Each number is 128 + 24 x the weight over its row's rms, rounded and kept within 0 to 255. Layers, rows and columns count from 0. The size above them is the row's rms in percent of the matrix's.

# layer 5 attention key, 576x576, rms 0.0209, rows 320-343, columns 144-287
size [ 93  91  88  93  95  91  92  89  91  91 101  94  92  92  91  92  91  90  93  97  95  93  96  93]
[[105  86 173 125 119 138 162 155 127  92 123 150  99  97 170 115 118 146 137 136 120 113 109 138 152 121 109 149 160 173 119 122 136 160 119  96 127 101 103 108 135 126 162 130 128 124 121 142  99 161 158 132 116 144 118 139  95 107  99 186 121 135 172 134 192 134 122 156 121 106 125 134 135 119 128 136 142 178 122 114 123  92 114  99 143 120  86  82 141 183 127 133 142 146 111 149 147 118 123 122 128 113 124 141  84 181 120 155 135 158 135 170 128 124 142 102 176 152 160 146 103 150 158  95 128 165 157 124 135 108 139 124 163 176 123 124 113 186  89 121 139  78 136 107]
 [116  94 121 116 131 126 161 166 117 128 119  89 132  89  81 136 115 174 175 118 119 143 169 151 155 153 115 147 129 148  91  92 127 179 122 160 144 144 117 115 165 137 172 132 159 126 122 121 151  97 105 139 162 120 123 150  95 117 139 123 102 106 106 177 121 120 129 177 136 128 134 103 110 140  91 120 161 128 132 116 136 167 113 118 181 123 109 137  92 115 139 147 149 143 143 117  85 156 116 124 120 118 149 114 108 102 112 132 146 165 107 116 131 147 164  74  66 143 126 112 124 131 136 121 132 127 143  98 111 141 133 133 126 136 114  98 120 141 158 127 137 138 145 133]
 [118 133 123 106 108 136 170 165 136 135 136 142 101 167 110 134 135 116 123 147  98 145  92 134 138 144  85  96 182 114 147 159 114 122 116 121 104 115 133 167 147 140 111 135 116  89 150 119 137  68 121 114 133  72 150 164 147 111 129 118 118 132 134 114 185 115 126 186 153 146 125 142 136 136 113 105  79 137 100 102 117 156 132 123 149 120  94 106  91  97 143 148 101 133  89 146 120 119 179 100 157 134 163 125 141 130 121  72 125 119 164 119 156 131 176 129 109 158 150 138 161 126 120 158 105  94  64 124 159  99 152 105 141 119 130  73 113 149 126 137 168 148 126 130]
 [119 128 122 111 125 155 143 129 118 160 186 147 107 122 157  96 127 152 109 124 137 136 113 152 130 154 111 118  88 100 131 123 101 105 139  92  87 169 119 167 139 100 122  81 113 143 106 146 166 127 150 124 162 111 158 138 118  93  88 133 127 161 130 171 136  78 138 135 105 104 117 112 146 106 132 172 138 164 111 185 124 136  97 134 145 139 147 150 144 108 124 164 139 130 143  87 135 135 160 130 114 118 127 129 124 102  99 136 109 120 107 135 117 139 105  97 149 141 121 134 118 174 185 165 102 127 115 103 166 126  96 143 145 121 149 107 152 145 113 137 101 103 164 117]
 [125 119 132 130 131 116 155 117 115 141 137 139 147 146 148 140 182  98 102 132  87 116 139 151 116 108 155 141 161 119 150 130 108 123 118 149 123 166 154 172 170 131 165 140 127 138 127 134 126 117 132 116 130 172 121 149 150 188 123 157 188 138 110 133 108 138  88 162 142 125 117 109 125 116 118 112 127 140 144 124 138 141 127 161  78 107 160 108 127 145 132 166 147 200 138 181 122 147 183 128 140 108  92 122  96 143  91 115 159 138 158 133 148 124  75 128 109 138 192 110 113 134  92 114 131 160 155 121  97  89 146 137 115 113 129 153 155 130 143 119  83 122 116 137]
 [ 93  96 145 129 141 134 111  95 106  93 107 146  93 100 150 160  97 123 148 174 118  80 144 104 120 141 128 137 109 154 112 112 131 136 140 123 125 102 140 124 118  95 132 103 148 151  87 165 197  88 156 139 122 141 138 108 158 151 135 195 119 134  69 161 157 131 110 112 129 166 105 131 137 118 116 100 110 151 159 119 142 148 151 108  93  92 123 115 155 104 101  84 129 125  99 164 118 138 111 109 103 129 124 123 158 103 107 130 106 125 124 164 157 140 136 153 158 149 120 147 121 101 114 181 103  82 164 132 128 115 115 133 122 116 118 130 141 111 157  96 148 186 123 170]
 [152 131  95 144 130  93 128 146 103 129 172 124 137 104 121  82 111 108 110 120 108 152 120 127 108 141 139 103 147 101  95 146 154 122 122  76  76 115 132 106  93 137  91 150 128 157 103 134 170 174 149 174 105 108 144 140 152 129 110 127 127 137  97 138 117  96 129 117 155 132 188 104 167 178 175 128 120 125 123 109 150  79 124 152 134 113 107 150 108 101 163 130 138 129 157 122  99 123 167 139 148 124 160 108 115 150  72 111 121 134 128 130 152 112  75 127 104 113 127 135 171 145  78 111 153 136 144  81 113 105 112  75  95  83 158 150 128  62 135  73  90 162  88 144]
 [115 124 161 166 184 115 158 113 108 125 107 160 120 166 127 104 174 152 122 111 133 133  88 151 115 131 119 150 175 183 124 122 153 121  91  86 150 127 103 147 106 138 145 100 102 133 151 134 120 132 138  95 142  92 143 156 133 106 111  93 112 136 126 150 153 146  96 112 139 146 159 134 142 137 171 140 138 108  98 146 134 122 152 132 123 109 118  94 128  86 117 160 171 186 146 130 137 181 160  95 118  96 131 121 171  99 158 144 124 143 166 130 149 161 183 150 149 107 169  90 103 115  97 109 163 133 127 100 151 129 172 121 156 136 102 112 119 126 142 148 115 129 116  91]
 [131 131 109 181 106 167 140 127  81 119 133 139 106 136 118 175 149  76 132  75 118 102 148 141 144 174 142 158 153 127 132 168 135 107 140 129 148 141 156 150 117 156 127 137 169 111 108 128 150 161 163 126 119  89 128  77 138 182 138 105  91 133 108 173 141 120 126 122 119 148 121 168  85 138 121 123 158 132 129 104 111 150 152 150 139 118  93  92 104 110 136 122 138 101 131  98 102 122 163 157 150 133 101 172 142 130 137 182 132 123 127 142 137 125  98 147 134 114 176 102 120 126  96 113 138 168 194 109 109 148  76 108 180 154 138 140 125 110  87  93 163 160 154 159]
 [139 113 138 142 107 139 169 121 198 125 166  71 150  81  73  99 155 159 125 136 125 153 151 131 107 105 119 134 126 114 121 112  85 137 143 112  91 134 148 119  93 105 185 100 120 129  87 119 162 118  98 145 174 144 122 154 113 143 124 165 181 150 107 141 136 136 130 171 135 127 133 107 103 141 125  76 132 162 124 136 148  72 107 102 120  91 118 178 133 167 143 152 101 134 104 121 135 117 127 105 120 149 168 151  60 114 171 145 111 146 119  98 123 149 141 156 126 152 119 176 146 138 117 135 120 147 125 141 112 160 130 151 193 100 143 156 133 183 123 139 179 139 126 137]
 [165 111 106  99 142 149 148 145 123 167  46 163 153  94 136 113 155 128 139 106 104 121 130 137 126 155 126 169 183 126 139 154 101 114 120 131 128 179 143 116 100 122 166 109 137 128 102 102 131 124  86 116  97 152  99 118 173 145 141 158 128 148  83  95 141 124 141 120 157 161 159 155 146 120  92 142 125 154 145 149 146 138 100  89 125 167 107  85 132 123 100  86 109 115 152 148  96 125 157 118 114 123 185 170  88 138 110 144 132 101  97 110 115 141 164 142  92 148 141 144 102 152 139 137 118 170 126 120 111 145 115 155 136 152 145 179 159 147 133 106 151 152 140 114]
 [149 196 113 101 148 121  88 157 126 120 150 127 144 123 135 100 107 147 141  55 129 146 138 147 107 136 125 147 171 152 106 172 123 117 125  86 116 120 138 156 140 135 121 127 118 165 114 118 161 126  90 121 129 147 106 132 173 122 155 139 122 155 148 129 138 174 110 104 134 151 109 118 133 148 164 125 121 127 134 100 130 109 117 113 131  88 108 129 121 127  91 133 128 104 151 110 125 118 120 141 158 127 145 151 133 113 123 126 101 115 127 133 141 178 175 158  96 123  80 138 137  94 125 172 151 167 159 115 101 118  78 122 147 166 132 128  98 156 150 116 183 143 163 119]
 [112 107  92 118 149  85 156 123 127  80 169 118  71 173 138 115 145 149 109 129 120 170 133  96 128 102 116 166 134 121 136 106 139 110 153 104 143 120 134 140 118 182 139 107 135 120 118 144 132 139 130 133 132 133 160  33 145 127 141 137 135 110 179 135 137 116 180 122  85 106 112 131 161 118 159 157 161 128  91 155 139 146 159 144 150 121 128 116 129 137 152 194 153 122 140 109 128 118 120 136 106 171 114  93  90 128  94 124 131 144 182  94 180 140 148 145 110 113 135 156 115 123 115 116 175 115 123 117 158 120 126 117 114 128 134 175 102 117 125 129 153 150 121 163]
 [136 135 164 131 113  99 112 155 141  99 115 145 100 151 103 177 136 149  88 124 170  72 130 118 123 138 120 117 151 123 118 138 112 115 141 119 156 123 114 141 143 129 122 120 101 102 135 102 114 119 120 140 119 103 107 112 140  88 105 127 122 138 137  92 138 110 165  90 141 128 130 143 126  78 159 118 126 114 146  98 129 156 139 140 150 164  95 110 131 103  74 121 133 109 137 118 130 100 115 101 124  73 142 158 126 135 112 164 110 103 136 164 117 161 151 119 140 124 142 150 139 132 156 137 137 161 134 122 162 176 150 107  95 123 151 167 112 100 161 107 179 171 139  59]
 [147 136 118  90 132 126 201 120 158 192  96  99 119 140 125 108 115 165 128 156 172 136 163 132 133 119 150 202 152 135 136 141 177 131 155 104 128 123 109 122 125  94 109  91 131 181 134 124  78  94 112 113  93 107 158 121 151 101 116  89 105 104 164  83 126 141 119 128 130 128 123 124 133 123 139 135 161 117 126 147 112 131 115 153 143 130 109 105 129 110 104 110 147 117 113  78 150  86  99 134 145 120 148  98 113 142 103 119 120 127 134 138 102 117 134 120 105 163 142 112 145 140 114 178 117 152 138  64 137 114 116 110  89 141 125 123 111 127  76 159 181 114 122 155]
 [148 160 138 124  96 128 112 139 151 124 143 110  85  94 147 129 153 114 161 153  97 103 123 140  69 116 128 140 121 172 115 157 157 113 101  90 155  91 161 128 141 154 133 135 129 145 135 131 153 151  89 143 108  88  91 124 145 110  92 168 124 166 127 149 143 125 132 140 152 144 124 162 134 165 130 104 141 150 138 180 126  90 129 144 106 128 132 140 108 110 117  85  96 162 135  79 113  91 131  98 133 159 110 149 144 111 148 154 121 103  93 136 129 137 123  83 104 116 141 132 153 161 142 117 109 160 138 106 152 116 133  87 106 138 132 168 145  85 131 144 113 119 132 176]
 [134 129  85 125 173  61 114 140  92 162 134 124  90  77 147  89  93 108 137  90  93 117  95 121 123 125 122 185 101 122 174  91 162 113 127 135  86 131 163 102  94  99 147 116 128 123 146  88 135 145 127 131 102 175 110 137 107 122 132  92 129 122  84 104 121 161 102 135 129 132 126 128 105 146 135 153 108 187 129 111 136 140 144  75  91 106 112 127 120 133  95 166 141 136 150 146  92 146 142 129 108 106 127 149 116 124 118 125 142 106 150 121 108 156 134 125 106 146 111 130 137 102 164  97 127 148 177 141 131 116 148 123  74 100 144 128 130 170 163 166 132 113 113 113]
 [105 132 131 109 141 159  99 106 126 115 134 182 146 106 143 138 129 157 170  75 117 176 127 101 118 145 161 121 131 112 161  99  85 131 150 112 138 139 170 109 116 150 130 133 170 127 119 123 127 126 131 133 116 109 126 159 114 129 108 140 160 124 123 148 119 121 106 133 127  79 135 108 164 162 114 107 167 117 166 121 129 156 111 128 102 145 133 142 153 113  86 138 173 123 167 131 106  85 145 141 169 153 131 126 128 110 126 108 122 133 125  99 100 127 117 118 103 155 126 128 127 155 120 118 137 169 109 151 109 149 117 172 107 131 115 170 138 134  87 149 155 148 104  71]
 [127 163 121 151 131 119 114 153 147  91 156 175 137 130 132 113 121 151 160 156 135 129 140 168 114 119 115 119 135  96 146 132 114 124 161 105 166 148 131 110 128 144 118 163 148 139 104 123 153  80 144 139 124 107 124  90 148  92 136 128 103 156 108  66 180 155  90 123 119 124 106 157 133 144 154  99 117  72 120 113 165 129 105  92 139  80 123 152  97  91 108 117 117 146 134 138 132 155 105 130 158 116 141 184 109 113 104 139  94 171 148 104  83 121 113 113 126 133 145 104 114 137  99 111 116 155 165 112  79 123 171  89  91 131 164 103 135 152 159 137 114 158 146 100]
 [ 84 128  93 144 104 118 141 118 131 145 128 107 131 138  91 133 128 112 145 113 114 147 155 108 130 121  84 152 186 121  96  88 146 122 117 143 111 149 170 150  93 109 147 117  91 112  64 134 130 126  98 137 145 165 148 105 117  78 122 109 114 147 139 113 150 176 136 124 137  99 135 119 153  76 154 157 155 166  96 118 123 155 129  80  96  98 103 161 144 174 124  88 126 121 164 113 145 180 107 143 142 142 132 120 115 122  92 108 121 150  99 129  88  90 118 143 106 142 162 124 120 189 130 112  57 122 117 129 107 110 133 129 149 153 205  87 112 129 123 144 150 175 127 130]
 [120 151 124 130 116  91 170 114  94 107  92 132 131 106 151 142 113 130 104  84 183 159 108  93 116 147 143 114 161 122 124 118  93 122 126 153 101  67 133 149 155 159 151 132 145 119 162 167 124  91 111 131 159 135  88 113 145 201 104 123 162 146 109 111 109 120 146 134 128 155 111 114 121  83 117  86 156 141 106 139  93 112 108 141 117 103 138 121 146 120 121 110 104 123 146 152 138 111 141  89 117 137 162 123 184 144 110 123 126 107 112 111 118 169 123 124 144 143 128  92 143 144 113 114 118 115 112 140 146 119 158 115 145  93 146  99  92 132 155 162 137 137 174 112]
 [172 111 145 108 148 153 173 110 124 106 157 117 109 114 129 129 148 124 143 157 112 118 157 122 133  98  63 164 181 118 134 122 113 156 111 124 127 122 125  67  80  93 199 138 122 134 134  87 147 110 108 138 107  96 150  88 147  95 151 132 125 179 105  87 174 159 144 130 123 148 107  84 128 119 132 124 119 118 171 136 135 174 134 127  85 134 103 179  91 138 108 131 137 153 162 148 117 145 143 171 125 134 113 124 128  95 118 116 140 115 118 174 131 149 123 124 159  99 162  84  72  91 127 103 112 131 135 159 118 125 121 149 100 143 143 151  91 146 140 103 128 104 140  99]
 [122  81 139 100 122 129  87 135 120 131 146 108 176 115 141 150 102 137 163 109  96  97 126  97 110 125 136 118  99 111 130 125 119 120 101 124 117 120  93  95  94 159 167 174 162 145 116 129 127 103 115 120 115 114 155 111 128 100 151 181 178 107 127  88 121  95 101 135 119 142 154  94 100 117 103 101 170 101 129 141 153 151 148 163 120 139 132 104  93 128 112 100 127 150 149  87 110 161 119 108 131 131 163  92 121  88 128 121 114  99 161 141  92 156 151 144 172 137 146  78 135 123 174 117 133 114 131 157 145 116  95 120 141 122 157 152 128 113  94 135 140 109 130 127]
 [103 122 142 129 126 100  94 155 137 190 114 146 156  86  80 120 118 145 148 120 112 177 156 126 141 143 117 115 116 154 116 129 136 123 115 103 157 133  97  92 153 122 139 139 156 105  93 131 150 172 132 138 146 136 107 111 136 143 156 129 118 166 143 122 143 110 144 173 137  93  96 134 117 129 101 134 127 158  93 140 164 135  94 144 173  88 139 133 129  74 159  98 116 119 149  97 127 103 124 124 120 164 157 143 135  97 116 173 115 158 143 142 100 138 124 133 137 121 187 129 110 171 176 127 103 115 171  88 121 157 108 155 132 193 155 175  85 125  99 129 162 161 128 100]]
# layer 5 attention query, 576x576, rms 0.0204, rows 321-344, columns 144-287
size [ 95  90  95  95  92  94  93  92  95  95  93  94  98  94  94  91  91  96 101  99  97  97  91  95]
[[141 169 117 112 148 137 103 112  91 157 120 171 131 159 145  79 152 118 118  99 127 143 119 131 153  91 142 150 104 114 158 122  99 117 118 168  94 142 128 159 138  99 136 142 168 137  96  97 184  96 104  91 147 152 144 115 174 146 129 133 135 149  49 117 158 131  98 140 142 150 108 154 135 102 114 130 143 118 181 134  85 120 106 111 152 156 110  98 142 132 141 135 152 138 126 161  92 149 147 129 131 145  90 129  83 159 161 139 141 133 159 156 149 147 145 155 159 128 152  93 147 159  98 126 148 110 130 169 112 109 106 146  96 146 129 152 163 121  88 121 108 150 163 147]
 [138  83 123 111 106 117 111 153 132 131 116 143 128 144 141 147 145 155 118 140 157 133 129 127 111 122  92 113 123 141 131 161 140 145 153 119 139 153 143 111  93 139 113 152 141  64 130 153 115 121 146 126 125 132 143 140 184 114 224 191 145 164 130  89 140 103 135 132 135 165 121 148 153 129  92 128 121 189 111 157 109 114  97 108 127 135 110 121 120 120 111 144 133 104 110 112 121 141 166 151 154 131  99  80  85 144 109 155 173  70 174 146 178 104 105 106 174  92 122 156 108 159 126 163 172 141 157  82 115 132 156 122 137 121 121 129 170 141 147 101 152  82 123 151]
 [113 151 123 144 102 127 145 148 137 138  99 117 136 106 136 181 131 122 116 104 111  97 119 146 116 134  78 124 129 136 113 135 132 125 136 148 108 122 136  99 156 150 140 113 149  92 118 125 106 160 202  79 125 128 107  87 145 167 177 157 153 142 111 104  84 172  99 175 124 114 178 133 118 107 152  95 102 126  92  99 125 147 137 105 112 123 104 106 100 137 148 116 116 113 133 170 143  95 119 152  92 138 145 160 105 154 139 121 107 150 140  80 117  95 185 129 105 116 102 144 136 114 103 125 126 108 147 155 120 168 125 128 129 171 155 107 131 105 168 158 110 157 135  74]
 [108 167 141 165 128 108 126 115  93 130 138 109 119 168 117  86  98 102 140 140 139 163 120 129 112 170 171 118 122 142 141 160 176 154  84 105 111 135 134 106 122 128 147 137 125 152 176 170  84 117 105 148 110  74 138 113 145 100 105 148 147 112 136 145 115 153 171 152  62 163 135 154 115 133 110 168 111 114 154 153 139 135 126 125 133 127 134 160 138  96 150  98 110 109 124 139 112 112 119 117 106 105 150 126 113 147 139 117 163 170 136 165 139 123  89 128 108 162 139 115 132  87 169 106 130 101 100 160 160 172 138 168 162 140 131 108 118 175  83 112 129 132 161  91]
 [121  70 161 131 143 161 135 153 210 159 133 102 122 164 159  91 109 120 148 138 140 169 144 144 139 144 145 121 139 188 139  96 126 119 154 145 158  85 142 162 126 141 131 147 123 134 141 149 129 147 165 103 145 102 121 162 162 100 145 121 134 139 134 103  57 135 109 137 110 132 147 123 148 169 172 140 139 126 136 141  82 100 141 123 120 130 148 143 163 136 124 134 119  86 152 125  94 125  99 132 172 178  98 100 118 170 139  90 179  93 114  87 128 122 111 102 185  78 149 103 153  99 133 124 136 136 134 108 147 111 110  99 131 137 106 140 131 108 119 101 139 126 152 114]
 [125 119 154 153 131 117 142  97 188  77  95 145 119 123 106 116 158 139 126 120 137 109 115 127 142 128 155 122 160 134 105 150 139 146 108 177 132 147  95 144  96 140 167 152 115 101 139 112 126 152 110 105 116 158  92 133 121 117 131 148 120 147 125 158 138 150 107  94  92  77  97 167 123 145 145 123 147 185 118 157 129 169 147 153 127 118 132 116 150 129 101 130 111 151  85 138 183 112 103 125  96 123 101 158 134  86 131 114 155 155 126 123 145 121 143 134 144 137 137 122 149 111 130 112 162 139 101 170 138  94 124 136 111 117  79 132 121 127 152 111 135 179 129 101]
 [112 133 111 126 115 110 180 122 118 102 132  80 101 170 126 119 118 125 119 128 109 130 152 149 118 168 132 100 111 112 120 105  67 133 134 169 126 111 136 141 123  95 107 125 135 144  82 161 135 130  96 120 118 149 121 115 124  93 180 137 154 149 112 129 169 117 123 136 134 124 119 130 144 114 106 130 109 126  97 160 136 101 158 121 115 128  70 100 103 135 178 101 105 104 110 140 108 144 135 144 114 104 122 105 102 145 180 131 105 115 152 189 137 157  93 181 142 124 135  98 132 126 110 124 128 114 148 116 111 147  81 151 128 110 138 124 153 151 109 112 166 123 108 163]
 [138 143 122 123 125 157 101 132 123 118 100 135 164  82 134 109 180 121 122 133 107 183 115 125 145 176 124 149 114  92 136 152 139 177 113 173 120 163 185 144 144 138 114 145  75  98 131 170 148  89 100 129 152 143 163 142 139 140 139 128 193 112 149 114 160  86 143 149 122 148 136 158 111 108 135 126 170 117 183 154 114 121 121 153 136  79 135 117 139 106  94 139 134 132 138  93 122 136 108 103 109 125  95 131 138 126 137 130 177 145 132 122 118 114 149  94 154 139 104 142 116 124 137  45 134 162 103 100  98 108 126 106 103 111 170 163 101 192 168 125  99 117 137 152]
 [170 166 127 137 151 146 122 149  82 142 141 154  91 129 130 129 125 132 118 122 128  89 122 149 122  90 138 166 117  94 179 143 110 120 130 103 110 177 148 127 103 141  94 136 142  71 101 130 120 118 133 122 152 186 149  95 107 111  79 100  92 125  97 112 114 142 104 128 112 145  96 136 186  97 192 125 162 143  92 150 132 119 124 162 117 143 124 103  92 106 129 118 128  75 179 111 159 117 119 141  98 145 155 145 133 160  77 146 127 123 112 134 114 127 140 149 135 118 132 110 127 103 159  86 141 158 133 113 132 130 142 100  91  96 124 119 187  94  68 154 123 127 119 169]
 [165  96 138 146 145 111 127 126 150 137 177 144 114 153 111 112 105  78 148 146  88 111  93 127 145 130 152 125 108 158 179 144 123 111 121 118 120 133 137  69 132 122 100 122 155 143 164 116 165  93 152 147 131 140 137 148 111 121 110 137 138 126 159 103 142 139 111 149  97  97 112 154 139 131 114  96 131  89 123 150 164 111  98 119 128  96 145 195 114 154 103 148 142 161 147 108 116 111 152 158 101 122 127 154 112 127 159 104 176 158 135 122 151 137 127 172 183 110 110 118 164 129 127 124 154 125  98  98 144 130 136 135 142 137 128  77 132 132 123 105 151 110 181 171]
 [137 105 152 182 116 132 126 110 110 127  92 138 139  84 147 106 156 153 159 166 126 138 123 131 136 105 127 111  96 114 164 124 158 145 113 150 143 121 153 146 131  95 132  96 141 121 121 111  89  99 180 142 111 135  98 120 103 120 127 107 168  99 117 156 133 112 139 116 126 113 141 135 174 112 141 143 147 156 137 148 151 141 146 118 134 139 122 135 129 125 118  93 184 145  81 121 123 150 124 170 141 120 150  84 159 127 110 143 159 112 150 149 142 126 121 112 111 109 120 107 120 157 148  96  96  89 138  99 137 138 149 157 126 118 150 174 164 132 119 165 140 130 116 130]
 [172 129 130 145  89 140 118 118 156 151 127 187 100  94 137 157 130 108 146 128 128 102 138 154 149 164  85 150 133  89 123 156 144  83 135 112  83  85 129 134 136 109 143 132 141  84  95 140 120  93 113 157  81 121 129 112 145  84 125 129 148 132 122 140 136 146 136 167 160 137 151 148 101 163 115  95 117 106 114 115 160 109 117 122 100 112 176 159 154 118 143 145 109 123  81  92 139 136 106 136  98 123 125 130  98 107 144 149 161 173 122 159 129 106  99 149 173 105 121 149 123 106  82 111 170 137 144 139  99 112 127 102 112 114 128 132 140 112 146 128 117 101 130 192]
 [150 105  86 121 113 165 120 148 143 126 149 103 122 107 168 134 112 143 153  98 129 151 147 138 143 156 142 121 136 123 109 119 145 109 129 131 111 117 124 115 160  88 129 169 119 148 130 156 105 161  95 149  95 131 117 154  86 123  75 108 173 146 109 166 126 147 143 167 113 170 133 141 134 135 151 160 136 192 127 122 138 125 112 112 127 122 151 102 155 133 123 118  96 158 133 111 131 157  96 117  67 125 127 128 133 113 152  89 143 156 136 138 129 153 118 139 138 159 107 126  85 120  71 142 142 140 112 150 158  99 106 182 141 165 146 109 165 110 133 107 123  96 113 147]
 [158 110 120 154  89 158 141 108 118 133 134  93 108 161  97 126 149 131  95 121 136 150 112 164 153 163 107 106  99  98 121 112 136  98 149 183 176  75  95 119 121 109 153 115 135 100 152 128 150 159 109 146  90 138 112 135 149 167 124  88 134 108 105 154 114 120  88 169 102 124 146 158 125 150 121  86 117  89 147 127 163  85 133 119 117 107 122 155 160 143 109 135 160 119 181 129 121 114 113 125 126 148 143  99 137 141 165 124 129 130 108 130 130 112 126 137 117  84 127 149 123 137 141 102 119  92 107 129 135 150 128 108 130 155 113 122 127 142 170 100 120 111 141  82]
 [145  95 138 140 126 129 126 128 105 130 112 144 122 114 106 117 103 114 138 129 159 116 162 105 110 110 198  89 121  99 148 160 151 102 143 143 153 114 107 128 107  85  98 131 117 120 148 138  97 147 104 106 140 106 138 151 136 160 147 111 110 124 157 106  91 118 136 115 133 122  99 130 117 115 158 136 152 163 166  83 130 125 156 144 136 107 126 100 105 146 107 125 157  87  98 154 131 148 171 137 141 113 146 119  93 130  96  87 145 158 124 134 121 157  94 158 125 163 121 105 145  98 114 156 151 147 115 162 151 136 103 165 100 159 108  88 129 130 169 125 128 136 155 114]
 [104 113 142 114 102 122 173 133 142  87 123 122 140 115 155 155 118 116 126 161 128 137 136 126 109 133 124 100 168 122 114 141 137 200 127 111 168 145 148 140 117 158 129 128 132 157 116 105  89 120 130 127 172 133 173 127 113 149 130 129 117 117 124 129 112 147 123  78 150 136  92 110 144 113 145 115 127 145 123 149 137 141 143 137 142 134 147 161  99 142 148  99 138 112 121  87 137 166 133 135 100 134 160 134 117 110 135  89 171 166 155 125 142 105 121 115 156 121 114 146 128 179 115 159 130 121  88 148 148 146 115 178 110 115 121 116 152 125 130  94  85 135 133 107]
 [179 127 157 132 107 128 141 136  97 129 114  87  88  87 134 100 105  98  87 122 121 118 107 125 157 121  97 131 160 118 116 182 167 110 149 129 131 138 169 118 144  80 112 107  95 150 124 116 125 129 102 128  56  70 112 125 122 117 138  76 136 120 118 108 144 164 154 126  92 123 117  76 143 183 144 127 162  91 100 125 128 136 113 189 135 110 115 153 113 119 128  96 114 125 129 122 123 145 141 146 105 176 130 125 115 128  99 154 111 118 172 145  89 135 105 139 149 152 130 128 118 105 144 131 162  98 119 120 111 101 144 137 121 117 149 119 149 100  95 138 105 155 141 136]
 [142 138  91 120 146 118 128 136 110 156 111 112 125 148 134 138 151 136 155 128  46 130 121  93  97 122 143 145 140 117 108 149 147 117 129 127 162 151 106 143 102 100 161  61 107  93 130 123 138 134 163 123 113 124 158 143 118 124 151 140 129 119 145 151 118 143 153 167 126 132 134  86 138 110 122 129 119 140 159  91 112 110  66  86 154 146 137 131 113 166  92 127 159 117 110  82 117 129 132 160 120 116 175 146 136 140 131  71 135 120 118  96 110 151 137 134 120 108 149 122 132 104  93 109 132 102  97 148 132 108 147  91 115 150  94 125 137 115 109 130 149 134 102 162]
 [118 106 144 124 116 146 150 102 125 139 134  99 152  99 136 177 111 165 140 114 150 123 122 144 116 114  79 116  98 152 122 140 127 116 163 137  93 125 140 158 136 118 148  86 165 137 137 109  66 109 138 158 129  80 116 130 150 152 141 122 165 145 138  88  95 145  90 101 102 111 108 123 112 172 101  91 155 123 114 141 202 151 154 140 141 170 128 116 111 113  94 124  93 114 144 159 118 101 137 121 119  95 139 120  80 118 140 144  98 109 183 104  99 121 187  93  92 160 156 162 139 113 107 159 172 148 129 115 165 108  66 161 136  74  98 115 123 147 139 100 109 119 151 156]
 [138 116 104 145 154 157 115 108 135 133 139  91  97 187 149  81  89  86 140 178 123 158 105 137 124  83 122 109 107 111  94 114 158 117 123 114 160  93 103 114 177 128 133 143 129 137  93 144 161 125 112 130 140  74 136 116 116 135 118 171  75 142 155  94  91 146 129 141  95 107 147 131 124 136 125 135 152 191 140 158 136 138 103 164 112 154  70 137 138 118 126 151 150 141 133 155 126 140 115 126 120 115 131 147 110 108 141 157 125 150 158 140 182 146 119 138 159 124 152 161 134 116 144 167 133 141 137 114 152 150 169 140 118  96 103 156 109 116 134 126  90 134 129 138]
 [114 155 176 161 150 144 111 129 115 136 117 128 118 139  63 100 122 118 130 120 158 101 138 136 167 126 105 122 142  88 117  94 146 156 155 163  98 117  87 162 145  98 119 136 181 114 107 113 127  73 133 101 105 141 133 108 112 136 117 155 132 171 142 110  55 117  76 126  84 171 129 117 135 150 128 107 174 112 130 161 109 152 138 123 166 128 110 138 153 125 174 116  91 114 162 153 172 138 124 146 154  90 155 136  76 100 117 129 124 166 167 123  91  64 127 125 131 175 137 113  85 121 144 131 128  92 125 168 175 147 132 111 148 145 123 148 159 150 122 125 140 122 143 135]
 [109 123 113 127 132 160 109  95 127 100 157 111  56  98 121 116 120 121 113 117 121 134 131 173 119 134 117 153 144 106  84 184 143 149 101 138 147  97 126 156 113  96 127 164 125 112 129 173 120 118  85  72 151 161 144 124 137 136 137  92 131 122 104 122 121 153 148  84 168  90 125 115 112 122 168 126 140 135 160 147 105 105 116 120 117 138 108  96 139 131 124  82 109 161 124 138 117 137  94 118 138 142 126 136 131 147 156 130 140 130 124 119 161 124 131 140 114  59 112 181  78 118 133 135 155 112  93 148 160 157 123 123 108 135 125 138 132 131 141 111 131 143 180 140]
 [174 110 155 102 157 179 129 139 110 110 120 155 139 137 134 111 131  92 150  98 128 153 143 130 114 125 152 138  87 124 140 147 105 149 132 177 145 149 120 128 124 169 132 143 130 104 128 138 146  64 116  95 123 138 157  87 187 176 118 107 156 121 106  88 109 130  95  87 128 101 129 163 145 140 171 118 146 121 141 136  72 112 156 107 119 171 122 154  99 105 148 118 155 114 135 129 135 104 147 140 145 107 132 140 103  87 163 142 179 152 101 120 116 139  66 131  95 121 165 122  89 131 131 176 124 156  91 114 116 118 144 134 111 127 122 139 142 149 155 120 100 103 159 150]
 [146 130 119 136 112 141 112 127 130 135  95 111 131 136 154 116 121 129 130 157 136 117 126 158 134 146 147 138 129 114 115 104 138  97 142 163 112 149  99 121 195 111 140  90 129  91 139 125 137 107 199 144 100 124 131 113 149 123 120  82 134 115 119 112 149 112 131 111 100 177 139 145 136 175 137 166 104 145 126 138 144  83 133 111 153 156 107 101  92 158 157 147 101 164 167  99  98 121 124 148 108 121 163  85 100 134 126 126 113 135 143 128 162 133 106 150 166 102 141 123 131 132 119 123 168 102 154 124 147 121 125 133 136 116 131 103 110 104 124 113 177 153 124 118]]